{
  "num_hidden_layers": 10,
  "hidden_size": 320,
  "num_attention_heads": 5,
  "num_key_value_heads": 5,
  "head_dim": 64,
  "intermediate_size": 832,
  "vocab_size": 6969,
  "hidden_act": "swiglu",
  "norm": "rmsnorm",
  "norm_place": "pre",
  "norm_eps": 1e-05,
  "positions": "rope",
  "rope_theta": 500000.0,
  "rope_fraction": 1.0,
  "qk_norm": false,
  "attn_scale": 0.125,
  "bias": "none",
  "tie_word_embeddings": true,
  "parallel_block": true,
  "init": "normal",
  "init_std_qkv": 0.0228,
  "init_std_o": 0.00511,
  "init_std_up": 0.0228,
  "init_std_down": 0.00511,
  "optimizer": "cautious_adamw",
  "learning_rate": 0.00109,
  "lr_mult_o": 1.3,
  "beta1": 0.9,
  "beta2": 0.98,
  "lr_head": 0.00693,
  "max_grad_norm": 2.0,
  "warmup_steps": 548,
  "schedule": "wsd",
  "decay_fraction": 0.732,
  "decay_shape": "linear",
  "final_lr_fraction": 0.0,
  "batch_tokens": 131072,
  "max_seq_len": 512,
  "doc_mask": true,
  "z_loss": 1e-05,
  "train_tokens": 609200000,
  "max_steps": 4648,
  "dataset": "wikipedia_en"
}
Each number is 128 + 24 x the weight over its row's rms, rounded and kept within 0 to 255. Layers, rows and columns count from 0. The size above them is the row's rms in percent of the matrix's.

# layer 7 attention value, 320x320, rms 0.0378, rows 314-319, columns 280-319
size [127 122 127 116 125 121]
[[117 167 141 152 136 139 120 125 135 133  98 144 164 116 142 114 107 122 125 118 150 120 127 146 126 149 147 135 165 106 136 168 119  88  94 124  90 109 146 140]
 [ 89 105 119 178 118 164 118 107 114 175 172 128 146 113 147 140 124 129 142 174 139  88 168 115 111 126 166 122 132  92 164 166  87 126 171 111 124 114  97 147]
 [ 92 127 161 154 161 129 137 132 138  95 175 170 176 115 136 132 116  86 145 108 102 155 110 158 125 121 101 117 179 127 158  95 117 142 145  82 148 127 159  98]
 [165  99 150  78  97 147 118 160 137 123 136 173  98 135 152 143 130 112 125 176 118 119 135 203 113  99  83  97 175 104 124  92 114 130 148 122  96  85 126 158]
 [ 82 125 128 150 133 107 108 136 117 111 107 121 143 139 112 104 106  97 102 113 144 105 101 123 114 158 162 139 131 111 106 125 110  98 131 109 119 151 151 158]
 [153 120 146 100 114 170 141 117 137 106  95  97 134 108 111 129 188 137 132 119 121 161 154 103 166 125 116 125 104 151 119 125 122 136 113 138 179 113 141 107]]
# layer 7 attention output (transposed), 320x320, rms 0.0492, rows 314-319, columns 280-319
size [127 132 126 118 132 127]
[[127 143 137 145 148 168 104 149 131 156  96 136 179 117  98 131 125 121 128 137 173 132 130 122 132 122 149 147 157 115 127 134 148 104  92 107  76 109 162  91]
 [ 91 116 149 163 143 157 112 126 125 133 154 148 155  84 135 121 113 145 152 159 156  94 125 131 100 108 150 117  88 107 142 146  62 133 167 120 128 133 121 118]
 [103  92 149 154 176 132 140 100 161 158 145 166 160 139 135 152 129 132 152 124 130 133 127 142 128 102 113 130 161  99 167 120 123 116 144  63 156  97 140  87]
 [174 143 129  73 159 142 104 143 153 143 130 169  95 115 107 128 114 126 116 187 110 127 111 123  98  96  71  81 147 113 121  80  98 130 170 113  89 108 125 126]
 [ 85 160 140 161 138 120 100 133 127  85 101 118 120 138 127 126 115  71 100 129 140  92 121 143 127 157 134 102 170 111 103 134 115  92 111 108 135 153 147 151]
 [146 103 162  74 115 150 142 166 145 133 111  92 104  93  99 114 150 109 131 103 128 127 109 126 157 121 124 110 108 139 131 122  96 141 150 107 151 134 110 132]]
# layer 7 MLP gate, 832x320, rms 0.0401, rows 0-50, columns 280-319
size [107  98 100  94 102 105  98  94  96  96 100 104 105 105  95 100 107  92 101  93  99 101 105  99 104 100  97 100  96  99  95 104 104  94 101  92  93 100 101 103  99  98 103 110  96  94 104 100  97 101  99]
[[150 116 177 156 158  80 119 113 105 112 101 114 152 128 118 146 110 108 122 169 109 134 168 148  87 145 165 145 155 121 114  94 114  98 169 140  96 113 118 137]
 [126 142 111 100 126 145  80 121 165 133 107 108 117 128 125 151 109 144 134 126  88 174 128 135 161  74  80 126 122 115  83  95 126 130 114 134 129 110 131  98]
 [133 134 140 104 129 127 163 108 137 116  99 167 121 145 122  91 138 109 146 146 153 102  89 113 131 118 113 122 146 106 118  80 152 125 137 139 163 132 114 121]
 [126 150  96 156 135 105 148 150 119 135 112 113 163  97 139 132 114 103 139 139 135 134 134  74 101 134 126 127 130 160 133 118 142 119 109 192 126 164 130 119]
 [162 120 110 114 149 171 173 153 152 142 110  96 123 131 148 134  96 138 163 146 151 156 137 172 134 158 142 103 101 159 138  87 149 125 112 150 127 127 106 154]
 [165 155 149 154 178 149 159 146 139 137 113  95 173 155 155  92 152 110 161  94 129 147 153 141 177 119 100 101 103 153 104 111 158 108 120 132 110 118 106 108]
 [147 117 165 135 143 112 172 114 131 171 100 168 126 118 153  97 110 134 131 101 113  90 105 123 134 108  98 132 140 136 150 166 138 140 134 100  99 126  77 119]
 [127 118 130 105 165 154 112 111 104 160 115 115 116 147 143 156 114 154 121 111 140 121  88 130 118 127 141 156 133 107 140 142 125 141 124 153  69 100 136 148]
 [177 114 162  92 123 137 154 149 118 144 127 137 136 115  91 122 140 161 100 116 161 105 110 118 153 149 108 130 108 156 139 148  98 160 146 143 143 111 116  95]
 [127 131 114 101 145 131 158 106  64 153 138  73  95 157 127  95  96 115  97 133 141 106 189 165 134  93 132 115 126 114  89 130 160 107 131 146 108 115  83 123]
 [141 104  99 127 159 145  79 147 115 179 134 121 119  72 128 141 167 151 162 107 100 128 153 136 155 141 106 125 112 130 135 111  55 117 126 133 124 113 125 151]
 [107  96 134 140 112 107 147 146 125 123  65 115 165 137 127 117  71 169 140 102 131 125 139 173 102 130 125 137  94 134 150  85 139  89 128 143 150 100 107 130]
 [158 145 140 102 137 104 108 135 111 167 109 125 169 165 102 155 142 129 129 138 117 136  93 143 116 177 138 158 134 117 131 110 128 123 103 158 103 120  83 138]
 [152 149 137 113 160 147 137 151 181  94 110 101 113 138 121 109 111 146 157  93 156 128  92 142 173 167 138 171 121  65 102 128 102 152 139 175  89 136 154 159]
 [157 150 137 183 146 125 136  98 147  94 120 163  98 150 121 135 137 129 124  89 134 124 133 144 140 131  97 122 157 131 142 154 104 128 135 134 125 111 175  96]
 [148  89 153 170  87 146 126 141 173  92 165 153 134 130 136 151 159  96 128 145  95 118 152  83 158 150 131 165 114 137 121 143 155 134 150 128 141 103 118  92]
 [123 144 112 120 106 131 170 175 151 117 113 139 153 170 125 161  97 112 109 129 139 133 100 136 115 144 105 130 159 106 163 148 144 128  94 172 187 148 201 143]
 [138 145 132 118 166 151 168 107  67 138 131  93 116 148 134 124 156 109  89  68 142 105 133  99 101 161 135 133 145 151 111 186 121 121 117 114 102 142 109  87]
 [155 121 112 159 152 141 154 130 131 131 130 117 136 139 108  79 159  99 108 191 133 120 187  77 137 160  93 134 127 141 182 145 132 136 152 120 101 112 156 122]
 [105 142 103 137 127 140 120 172 110 148 142 151 123 157 135 118 115 107 104 103 130 138 142 121 135 109 110 129 129 130 192 122 118  85 147 178 125 144 102 109]
 [157 132 160 140 110 173 113 105 103 147 106 126 139 137 114 152  90 130 131 126 161 146  94 146 151 124 114 125 158 155 167 139 111 113 116 146 133 113 118 129]
 [143  93 188 128  95 156 144 119  90 133 129 120 115 112 141 124 103 178 130  55  99 129 187 120 185 119 131 133 164 126 174 122 108  96 122 148 142 147 134 107]
 [154 152  98 164 163 162 111 138 124 123 186 157 107  66  99 114 132 108 120 104 147 157 107 117 100 170 130 133 103 128 174 139 127  97 141 155 145 156 104 102]
 [146 111 141 137 141  86 124 140 105 135 135 118 115 150  93 126 118 164 114 121 150 127  68 104  91 144  94 132 139  93 126 106  99 153 124 115 116 147 117 100]
 [168 143 153 149 135 170 172 181 175 118 104 151 209 132 155 123 159 129 118 125 111 140 144 114 135 124 132 157 172 152 161 128 135 119 125 122 119 150 134 101]
 [132 100 162 113 106 126 146 129 159 155 148 107 158 127 108  89 139  98 100 103 116 148 130 114 133 112  82 147  90 137 120 115 122 105 131 143  91 108 138 114]
 [108 144 144 127 102 127 177 130 102 132 161 110 114 115 190 149  96 114 134 127 160 111 121 100  86 142 106 142 140 116 102 140 123 133 151 122 128 147 116 141]
 [154 113 134 136 179 194 133 129 146 131 176  96 150 110 107 100 185 154 118 140 155 146 161 129 115 105 104 151  92 146 112 144 127 119 134 104 102  81 140 119]
 [124 131 143 164 142  95 103 133 156 118 175 158 120 124 146 117 190 126 109 140 156 171 121 107 127 118 119 127 132 141 108 153 144  89 130  90 148 107 135 106]
 [134 125 139 150 138 118 123 137 113 129 113 131 156 140 151 172 140 148  75 118 142 121 105 109 111 119  98 128 119 126 132 134 139  93 101 157 137 105 129 133]
 [125 102 145 131 136 145 128 121 132 119 115 111 134 130 134 182 135 136  72 126 151 130 133  97 144  88  57 123 168 137 139 108 121  69 113 135 139 143 124 118]
 [118 132 138 136  90  86 103 114 112 100 100 175 153 109 103 136 134 170 136 101 177  92  98 108 100 127 155 131 119  52 155 131 115 114 138 124  99 122 145 115]
 [181 107 127 174 121 136 125 136 144 111 125 140 139 117 143 117 168 167 152 100 134 113 116  84 110 151 136 145 109 140 120  93 122 185 121 140 115 112 117 157]
 [155  94 123 132 102 158 122  75 140 122 136 128 107 131 154 114 113  92 128 160  86 112 131 117 159 145 116 158 106 122 134 133 120 150 142 139  74 158 132  79]
 [153 138 131  95 135 139 115 128 190 122 106 189  88 134 132 159 132 102 106 115 151  89 105  84 104 100 146 145 166 134 140 121 183 136 116 136 131 101 151 136]
 [113 116 142  97 115 172 156 123  85 176 134 152 137 162 157 134 103  58 155 137 107  90 153  83 189 126 112 113 174 109 124 127 130 110 103 137 107 131 136  98]
 [120 180 156 127 149 180 117 142 132 131 142 102  96 162 116 123 121 117 146 134 135 154 137 117 124 127 143 170 134 142 138 120 144 131 133 151 137 131  97 169]
 [119 142 144 145 124 146 128 132 121 170 128 110  95 138 141 132 146  99 128 125 122 125 132 152  83 106 125  91 135 127 105 113 148 116 170 170  84 107 155 128]
 [126 161 145 144  89 117 145 124 103 165 116  89 113 137 140 151 107 150 101 171 115 147 150 154 108  92  92 149 127 102 166 151 157 137 123 143 146 149 123 179]
 [100 108 137 146 136 108 137 120  78 107 107 154 127 149  94 170 162 125 164 170 130 198 108 100 124 115 136 144 162 153 133  91 122 111 113 111 170 104 119 129]
 [106 106 139 159 125 121 120 134 105 132  82 136 119 107 137 104 121 137  95 156 131 119 144 128 147 117 138 130 106 143 126 166 139 128 135  87  98 101  98 123]
 [135  95 151 105 108 134 169 133 136 152 141 183 144 123 167 133 168 123 151 132 136 147 149 116 118 143 126 111 122  93 132 114 151 120 142 115 129 135 132 142]
 [ 77 110  97 138  98 111 107 127 136 139 105 129 154 161 145 154 125 178  84 133 132 113 155 127 112 106 132 117 125 126  99 152 140 147 170 227 114 119 118 139]
 [132 120 158 103 139 140 118 109 137 118 117 162 113 124 112  89 142 132 104 116  80 136 142 141 153 143 111 134 119 149 124 154 133 111  95 137 121 121  98 122]
 [145 118 121 121 110 158 101 101 142 164 145 131 149 100 124 120 130 100  66 134 113 113 117 141 126 175 106 126 110 139 152 109 125 140 106 105  98 152 103 143]
 [172 143 121 107 141 110 136 120 147 130 140 166 133 101 133 138 156 133 117 102 116 160 141 133  91  99 133 142 119 107 164 164  90 131 142 116 126 162 129 165]
 [177 148 119 125 171 149 117 133 156 116 151 117 165  80 140 126 109 135 128 144 121 110 126 138 158 142 153 124 136 128 138 131 131 114 142 113 113 170 137 134]
 [148 153 151 104 115 146  81 131  99 107 101 122 114 155 107 131 155 111 105 123 106 110 106  90 114 125  93 158  90 120 157 121 150  86 123  54 128 149  64 165]
 [116 120 150 130 162 165 171 128 129  97 140 139 105 119 136  91 117 179 104 143 145 103 128  97 153 171  97 108 155 110 156 142 166 123 135 145 140 138 116 155]
 [149 130 120 131 107 187 134 140 154  79 177 135  89 179 114 117 153 141 120 130 110  99 170 142 137 135 154 114 136 140 106  86 171  74 131 111 123 123 121 123]
 [ 88  86 136 171 119 122 127 126 138 141 142 128 143 104  85 152 143 105 162 142 141 119 159  94  89 135 123 163 154 127 112 125  92 137 138 159 120 142 112 139]]
# layer 7 MLP up, 832x320, rms 0.041, rows 0-49, columns 280-319
size [104  98 101 107  99  92  91 110  96  94 105 109 108 111 108  97 110 108  94 100  95 100 100  93 104  98 112 102  90  94  98 104 104  91 102 107 112  95 110 103  91  97 102  96  98  90 105 103  94  93]
[[ 99 134 127 113 155 113 146 119 138 147 137 110 153 124 148 115 141 125 100 117 107 172 123  94 131 149 140 151 138 128 170 141 155 108 139  94  96 102 115 113]
 [123 157 125 105  89 110 135 142 105 141 147 112 110 122 154  92 105 111 138 146 124  95 105 159 121 121 119 135 134  82 131 184 141  75 113 120 141  95 148 111]
 [114  88 121 140 119 140 144 129 107 170 131 148 173 128 145 104 152 126 104  94 119 147 148 118 118 148 109 118 142 152  99 135 167 115 147 134 174 135 138 137]
 [103 134 155 127 148 110 145  90 132 130 123 166 139 170  98 137 143 159 113 131 119 122 147 110 129 156 144 131 186 150 140 141 140 113  91 121 122 119 106 114]
 [147 127 126 162 134 140 106 129 143 148 131 111 113 117 122  97 164  55 167 112 150 138 151 115 125 120 134 113 123 111 143 164 138 167 105 119 133 134 109 148]
 [111 113 122 116 126 102 145 134 125 108 134 144 128  92 119 139 182 151 154 144 115 150 114 101 131 143 119 111 126 143 113  95 126 163 135 114  70 168  96 115]
 [118 154 143 115 159 129 138 127 120 102 144 154 157 122 146 128 120  87 100 116 131 122 109 158 112 154 107 130 105 118 127 129 162 122 127 118 145  91 107 119]
 [164 168 118 136 148 145 162 138 102 157 110 171 174 125 157 108  75 111  96 134 102 140 106 126 151 125 123 114 157 133 126 142 124 165 136 115 134 136 130 144]
 [130 122 108  75 140 163 136 120 141 148 114 153 168 159 126 116  95 100 107 134  98 123 127 133 158  97 102 126 155 129 122  77 157 123 158 143 134 107  78 119]
 [114 142 153 116 123 146 122  84 118 133 110 144 139  93 135  90 136 142  87 140 151 110 104 123 109 122 125 109  82 125 161 102 139 111 102 180 128  46 138 147]
 [141 161 133 149 153 154 108  98 162 147 137 164  81 115 153 125 123 183 132 109 131 144 157 133 147 103  98 124 151 119  74 121 130 102 169 146 135 116 121 155]
 [130 122 137  94 106 145 157  88 147 118  92  89 169 150 120 105 104 153 153 116 159 112 144 101 120 137 129 138  78 157 132 140 162 114  88 105 128 124 121 108]
 [175 172 115 125 133 122 132  93 102 146 149 123  88 110 120 107 185 114 141 132 155 122 123 133 133 126 140 110 116 111 114 160 154 139 142 118 144 143 122 111]
 [133 137 111 153 118  76 139 147 166 138 141 158  69 135  55 141 139 105 131 102 125 137 148  95 159 150 123 152 135 157 132 150 175 136 114 134 118 129 170 117]
 [146 143 105 137 143  98 163 135 171  84 115 129 137  82 153 127 142 167 134 110 156 166 123  91  85 197 114 118 134 132 116 136 115 139 111 174 121 139 124 127]
 [ 95 103 158 145  80 129 142 148 152 116 101 160  95  92 117 169 137 123 156 136 120 146 137 136  72 154 131 107 125 124 120 116  94 172 136 112 165 130 144 128]
 [137 136  84  87 155 144 156 113 133 120  99 160 116 109 113 130  89 108 172 112 147 113  60 165 128 137 154 118 152 107 123 128 169 151  96 149 156 151 173 128]
 [143 122 181 130 117 135 129  96 130 139 101 175 113 108 162 122 106 156 194 143 107 106 131 103 119 130 102 121 110 103 142 118 126 194 151 137 121 169 135 174]
 [168 113 129 130  98 131 139 106 102 132 160 129 150 139 158 160 136 150 141 110 135  88 145 109 166 110 117 135 121 142 103 118 120  99 181 160 159 152 114 148]
 [ 98 104 107 124 148 119 112  93 131 143 136 136 121  82 110 143 120  91 159 154 114 149 168  74 117  96  82 127 138  99 143 145 141  93 109 144 154  46  99 100]
 [109 140 157 136 111 144 125 182 109 114 156 195 136  89 162 132 123 146 139 149 119  94 188  77 128 108 142 119 132 160 131 142 137  93 115 109 118 150 128 139]
 [165  85 141 150 113 145 109 125 109 108 138 131 160 149 123 124 140 143 137 118 118 109  91 136 136 142  83 129  70 128 135 122 121 134 102  81 148 163 143 131]
 [133 144  87 108 130 118 129 138 179 145 183 159 113 103  97 142 104 154 110 172 134  74 119 123 124 190 110 119 115 104 167 149 133 135 126 168 148 117 138 111]
 [133 166 120 102 146 148 123 111 139  99 102  78 122 113 113 116 125 119 133  91 125 111 159 125 155 122 148 125 196 158 153 159 104 131 108 132 119 114 116 133]
 [129 131 121 139 103 118 140  88 148 122 131  91 106 199 119  86 126 116 129 138 140 105 138 167  83  99 124 159 146 111 146 116 142 134 142 125 132 125 113 110]
 [102 159 131 130  84 154  88 120 121  99 129 169  92 164 115 125  90 145 137 169 150 151  90 151 165 126 112 115 134 160 158  99 126 107 132  94 127 132 121 126]
 [121  90  97 137 142 131  99 124 116  95  90 168 119 111 164 166 125 142 149 127 147 146 117 122  81 134 164 155 171 110  99  91 111 165 121 164 167 118 122 148]
 [111  89 112 139  84 145 135  99 106 142 120 133 139 143 122 120  97 119 126 129 115 120 151 128 113 157 138 147 156 114 132 117 139  98 118  80 116  94  91 103]
 [ 91 141 135 143 112 121 103 145 123 173 142 159 127  95  97 138 191 107 132 153 133 164 172  83  94 135 100 120  86 148 129 179  95 153 155 152  97 176 126 161]
 [130 145 125 148 122  96 113 103 132 134 121 144 134 123 142 111 109 122 105 162 116 116 118  99 125 117 113 133 151 154 115 111 155 142 109 133 150 165 137 134]
 [108 134 165  78 108 144 132 137 134 182 138 147 111 139 128 112  89 110 179 141  98 162 104 157 103 170 138 117 134 143 154  92  94 130 105 115 109 123 101 127]
 [133 146 103 125 134 148 113  70  83 170 151 154 107 113 128 116 111 115 128 140 150  81 172 117 136 111 120 119 131 133 126 143 125 150 142 143 141 145 139  96]
 [175 124 154 127 138 148 136 139 139 102 121 129 131 154 188 138 144 121 158 129 123 108 150 143 131 132 175 148 112 146 121 129 115 143 155 139 123 157 102  96]
 [161 123 109 100 135 113 138 168  97 142 143 121 128 143 122 123 154 118 149 141 144 124 120 124 122 110 119 138  89 119 111 103 117 133  77  91  79 147 108 133]
 [172 115 127 126 103 117 149 167 105  83 113 128 129 111 131 163 151 100 127 121  97 122 178 184 127 106 147 140 102 151 129 135  96 146 137 119 196  57 145 123]
 [165 122 117 132 132 132 128 129 117 134 108 117 128 127 103 165 139 127 121 113 110 104 139 145  86 156 123 147 115 136 155 164 133 188 108 124 132 111  97 123]
 [175 113 153 123 143 125 159 134 107 110 101 199 157 110 102 128 179 108 146 118 145 128  65 130 123 109 151 137 166 118 117 154 123 129 112 120 134 138 105 127]
 [139 104 136 150 159 122 122 130 118 119 153 118 140 109 109 124 129 133 111  81 161 119 135 145 172 128 146 120 111 137 131  82 151 119  96 121 137 115 132 133]
 [109 144 135 128 116 153  95 126 137 131 121 125 120 115  95 126 129 190 106 145 141 117 125 153 134  97 106 121 122 104 149 136 140 122  97 119 122 143 157  64]
 [131 140 113 136 141 140 117  78 103 133 154 119 110 134 153 125 135 104 150 183 115 119 110  81 108 173 147 134  99 120 127 110 164 107 136 125 119 128 139 134]
 [ 95 102 136 143 130 111 148 131 134 100  75  99 123 109  99 136 121 115 141  89 132 144 145 109 111 124 124 149 131 111 137 118 119 101 161 106 162 116 150 129]
 [137 119 170 112 120 126 145 101 110 135 145 119 140 141 140 117 116 134 158 146 113 125 127  64 173 115 129 144 159 123 185 148 147  99 112 117 116 103 127 113]
 [104 155 130 172 151 164 127 149  86 143 113 118 128 128 135 138 129 109 149 149 111 147 167 159 149 122 130 107 121 139 133 122 150 125  99 166 156 177 112 185]
 [ 79 148 147 147 140  98 144 132 113 111 173 138 144 138 138 137  85 122 104  91 118  92 139 148 136 114 124 117 115 110 109 174 142 111 102 119  48 118 119 155]
 [152 155 134 129 121  81 113 147 135 108 116 132 101 120 107  83 101 173 147 110 130 106 111 133 109 153  87 141 179 141 123 137 114 116  93  88 117 119 101 168]
 [116  95 101 146 123 117 150 138 140 122  97 115 128 152 156 118 119 141 107 130 133 151  94  63  71 104 134 125 132 146 109 116 121 141 139 106 105 128 144 129]
 [141 166 118 131 132 141 116  59 144 117 135 116 146  92 148 130  90  90 112 111 120 105 153 125 129 135 117 165 128 142 104 134 130  82 105 137 138 126 164 118]
 [130 180 114 142  99 111 124 117  99 110 109 141 155 141 135 142 105 158 129 112 165 185 129 109 126 103 100 177 129 140 126 125 142 105  97 114 135 130 127  95]
 [125 109 107 113 136 160 106 111 126 129 155 148 153 143  83 126 149 185 136 112 164 130 135 115 119 113 161 102  84 106  80 116 139 168 159 134 135 155 167 149]
 [107 155  74 125 167 102 124 104 112 127 149 119 141 140 109 130 146 118 113  60 113 155 123 123 102 135  87 143 111 131 162 108 148  75 138 169  95 117 154 121]]
# layer 7 MLP down (transposed), 832x320, rms 0.0377, rows 0-49, columns 280-319
size [102 102 106 104 100 100  95  99  98 100 108 110 105 113 102  96 109 103  98  99  99 100  98  98 106 101  95 106  94  99  99 105 103  97 101 100 102  99 109 101  95  96 104 100  99  93 101  99 101 100]
[[134  86 120 111 145 145 104 148 111 160 129 124 104 138  80 126 103 158 122 142 143 142 121 119 124 142 125 170 109 149 100 143 150 113 110 156 135 145 144 116]
 [ 71 135 107 129 139 142 143 162 100 114 148 133 175 140 112 135 129 143 116 101 140 121 130 104 139 114 161  67 176 169 115 130  96 169 130 103 128  73 117 182]
 [139 171 156 137 169 153 128 101 130 127  90 166 121 167 100 141 141 147 129 119 141 107  98 184 155 107 146 151 106 128 138 123 123 124 167 131 109 102 104 156]
 [101 142 123 112 155 141  97 125  97 110  82 165  91 140  88 132 164 109 140 127 136 138 118 121 198 156 200  99 137 162 163 145  72 148 113 113 104  87 115  85]
 [130 163 140 105 126 134 151 109 140 142 102 137 121 157 147 119 128 144 147 124 167 133 133 110 109 148 127  38 116 153 142 120  97 122 122 163 124 120 109 143]
 [120 133 130 132 131 115 116 135  90 141 125 126 170 118 119 106 121 140 132  73 119 150  91 125 141 148 141 117 160 104  87 129 127 131 123 112 175  84 119 185]
 [ 72  94 150 131 132 138 135 133 152 133 137 143  98 178 132 118 114  97  99 140 153 108 144 108 121 147 136 177  92 138 169 121 128 135 119 125 104 143 133 149]
 [104  99 119 105  91 106 106 130 101 122 174 130 142 188 129 147 143 111 129 125 123 134 156 122 132 155 131 118 138 115 150 142 113 133 153 111 115 110 157 134]
 [124  99 127 177 105 106 153 114 124 136 149 135 156 145 136 149 164 159 147 162 133 106  98 129  97 122 125 161 108 131 139 113 151 156 116 167 116 120 136 126]
 [151 111 135 133 103 103 115 142 122 141 113 113 163 132 123  88 156 139 151 166 105 122 111 121 136 120 114 129 149 109 141  80 129 174 188 115 133 143 138 154]
 [ 85 154  99 163 172 108 113  94 113 164 122 126  87 107 136 119 152 139 146 131 105  99 141 113  95 128 131 122 140 161 113 151 114 147 145 119 123 113 163 121]
 [ 97 131 135 149 125 129 110 132 128 152 152 138 132  93 149  92 186 182 125  97 118 127 112 116 136 126 130  93 138 140 133 117 143 108  87  83 161 163 139 124]
 [157  89 130 155 136 100 102 114 101  94 120 131 124 134 125 136 147 120 109 131 139 144 125 139 167 133 131  76  80 102 137  98 120 145 133 103 104 122 147 150]
 [143  97 148 128 121 142 144 131 138 134 116 119 158 155 168 126  90 119 112 117 100 151 124 164 139 145 128 100 173 134 153 135 136 122 111 144 167 122 109  98]
 [172 144 140 113 133 138  99 138 134 122 104 112 129 137 142 131 130 164 147 153 137 112 157 119 120 118  96  54  84 151 120 117 146 107 142 148 127 162 149 137]
 [152 144 103 110 142 112  99 140 144 144 108 101 113 128  98 130 122 103 125 133 142 103 126 133 105  83 176 129 123 117  97 157 126  96 149 135 188 118 159  78]
 [108 105 146 139  92 142 142 163 145 123 124 126 142 133  74 174 137 112 124  80 104 144 101 151 161 106 107 139 141 112 153 168 130 131 115 166 176 140 139 141]
 [112 164 115 125 131 171 159 161  73 141 133  88 113 166 138 148 146 107 135 114 164  74 140 145 163 162 142 136 154 158 149 128 151 116 118 117 105 119 129 120]
 [103 137 145 135 124  86 150  84 162 132 117 103 119 150 101 123 136  96 104 150 103 143 136 126 172 130 142 137 112 136 158 154 126 160 162 156 146 131 117 135]
 [165 109 145 115 137 102 155  99 113 166 143 113 127 126 167 165 111 131 124 143 123 125 153 109 121 111 152 101 134 135 119 145 128 145 135 123 116 132 149 168]
 [121 158 126 165 147 127 171 121 120  82 129 142 154 173 151 142 135 135 143  92  99 116 133 140 155 168  98  33 111 148 140 118 130  89 144 115 131 150 112 161]
 [125 114 105 113 130 107 144 160 132 136 139 165 106 114 124  93 105 101 107 148 170 142 148  93 142 119 105 121 170 138 120 154 122 135 121 163 110  96 136 114]
 [151 112 130 140 123 152 104 103 149  73 127 113 162 170 151 126 147 155 101 107 162 147 140 110  79 121 181 144 110 118 118 114 107 134 140  81 113 162 112 113]
 [ 98 147 121 128 154 140  99 168 133 125 123 119 146 131 147 140 149  81  85 175 132 153 115 151 154 115 115 101 131 113 123 148 141 108 137 145 155 106 138  93]
 [115 129 143 102 130 145 126 179 165  89 126 139 163  98 125 119 155 150 111 177 128 166 148  73 108 104 114 171 132 121 117 157  87 145 113 124 108 131  94 137]
 [ 68 109 115 140 131 123 139 140  81 124  94 136 106 115 145 113 139 145  92 114 130 105 111  98 136 142 149 127 122 115 115 142 143 138 125 104 160  89 150 119]
 [114 146 106 131 148 149 129 122  91 116 127 156 116 157 107 142 107 145 143 125 164 143 122  55 133 122  92 157 146 102 112 147 163 151 167 102 117 107 131 125]
 [135 122  75 151 158 158 158 141 152 106 128 116 119 134  92 100 124 191 111 154 133 146 107 125 184  92 133  60 175 143 154 129 133 120 117 133 193 114 126 147]
 [153  87  96 109 105 106 132  78 153 107 127 149 141 140 139 146 141 145 125 165 145 126 140 143 143 148 126 137 126  68 108 128 147  95 113 128 119 107 145 121]
 [152 121 143 135 126 157 182 166 154  98 163 133 128 159  76 120 153 115 126 144 164 155 115 145 115 169 137 119 111 145 138 117 114 172 123 142  95 131 113 116]
 [143 107  89 151 143 140 155 134  78 134 118 100 140 107 152 113 117  86  77 130 107 144 111 140 125 124 118 130 146 109 149 139 126  98 167  65  97 108 150 151]
 [175 113 122 155 122 111 131 139 130  95 115 150 150 153 119 132  78  89 109 138 118 149  97 165 151 121 112  65 130 168 113 122 122 108 170 137 146 165  94 150]
 [ 97 108 152  97 131 137 165 130  91 132 107 113 122 160 166  81 130 159 130 161 163 176 107 130 151 140  67 126 112 185 123 135 146 134 141  79 111 117 110 116]
 [120  97 133 108 122 128 140 134 104 107 132 154 174 130 114 156 131 113 125 156 146 152 134 135 149 108 130 178 177 169 162 125 112 109 118 152 192 135 147 134]
 [124 129 143 106 103 143 106  94 137 100 135 164 118 139 123  77 174  93 126 101 114 100 131  88 112 121 136  95 160 119 128 138 120 133 152 150 132 145 112 147]
 [141 120 145 134 105 168 130  92 116 118 134 126 140 136 100 181 113 117 164 114 131 116 145 155 120 113 124 139 136 156  91 117  99 126 146 126 157  98 150 142]
 [120 147 125 150 103 135  92  99  87 130 127  95 109 136 113 122 127 154 158  96 111 144 147 128 142 139 110 124 164 152 150 121 155 131 159 153 126 119 105 155]
 [142 120 141 124 134 142 109 161 144 167 125 118 116 191 133 145 154 120 150 119 105 143 125  97 155 150 147 122 112 113 100 162  96 115 141 141 122 106 175  78]
 [128 164 109 111 127 117  95 177 105 185 110 161 135 101 135 104 138 147 136 111 144 139  88 108 111 118 113 139 108 141  88 148 113 113 146 151 160  94 117 132]
 [113 110 160 154 147 119 120 194 147 110 157 115 187 116 113 100 111 145 116 127 128 125 113 125 164 135 114  85 125 131  95 146 126 146 118 112 128 127 134 115]
 [112 141  92  82 101  97 143 128 140 132 157 148 121 131 128 103 127 130 151 128 131 125 141 146 127 132 122 146 153 111  76 158 175 149 104 135 109 141  76 145]
 [110 140 137 150 121 144 123 100 136 144 156  67 104 114 149 138 135 129 115 132 146 114 129 154 105 107 130 106  95 160 115 116 159 174 118 137 103 142 124 130]
 [177 111 151 126 145 170 122 117 127 145 103 133 118 137 147 133 173 153 106 133 142 100 115  87 113 151 146 156 117  83 113 165 125 133 124 125 137 131 111 118]
 [117 101 116 163 132 139  81 102 177 121 140 110 105 153 137 190 182 183 111 143 122 143 155 114 127 112 122  93 143 121  76 139  66 101  80 191 106 140 150 125]
 [126 170 122 103 125 197 133 114 171 147 156 133 109 155 144 146 115 135 137 105 115 103  94 124 136 126 156 118  66 127  91 159 102 143 139 102 145 136 133  95]
 [131 134 136 108 131 171  87 120 129 134 139 169 128 130  99 155 134  63 130 128 114  73 141 165 165 168 143 112  85  83 174 136 147 169 145 152 173  89 125 136]
 [192 131 106 144 113 121 123 148 165 116 169 104 178 135 151 119 112 127 130 136 132 116 141 132 131 164 164 248  84 157 121 118 141 132 149 144  99 129 136 116]
 [101 103 190 116  96 125 100 134 107 157 119 148 110 121 152 157 145 114 105 158 131 115 105  88 105 147 122 175 104 134 143 102 127 145  92 101 100 144 128 128]
 [136 161 129 129 114 101 133 127 105 173  94 115 147 129  98 183 129 149 139 160  62 142 164 132 134  87 149 193 100 120 113 122 109 161  97 102 124 121 123  78]
 [152  96 132  93 126 135 156 134 153 127 106 134 109 116 182 130 117 179 133 170 167  84 127 105 173  77 118 140 133 140  80 105 162 139 153  81 142 125 119 180]]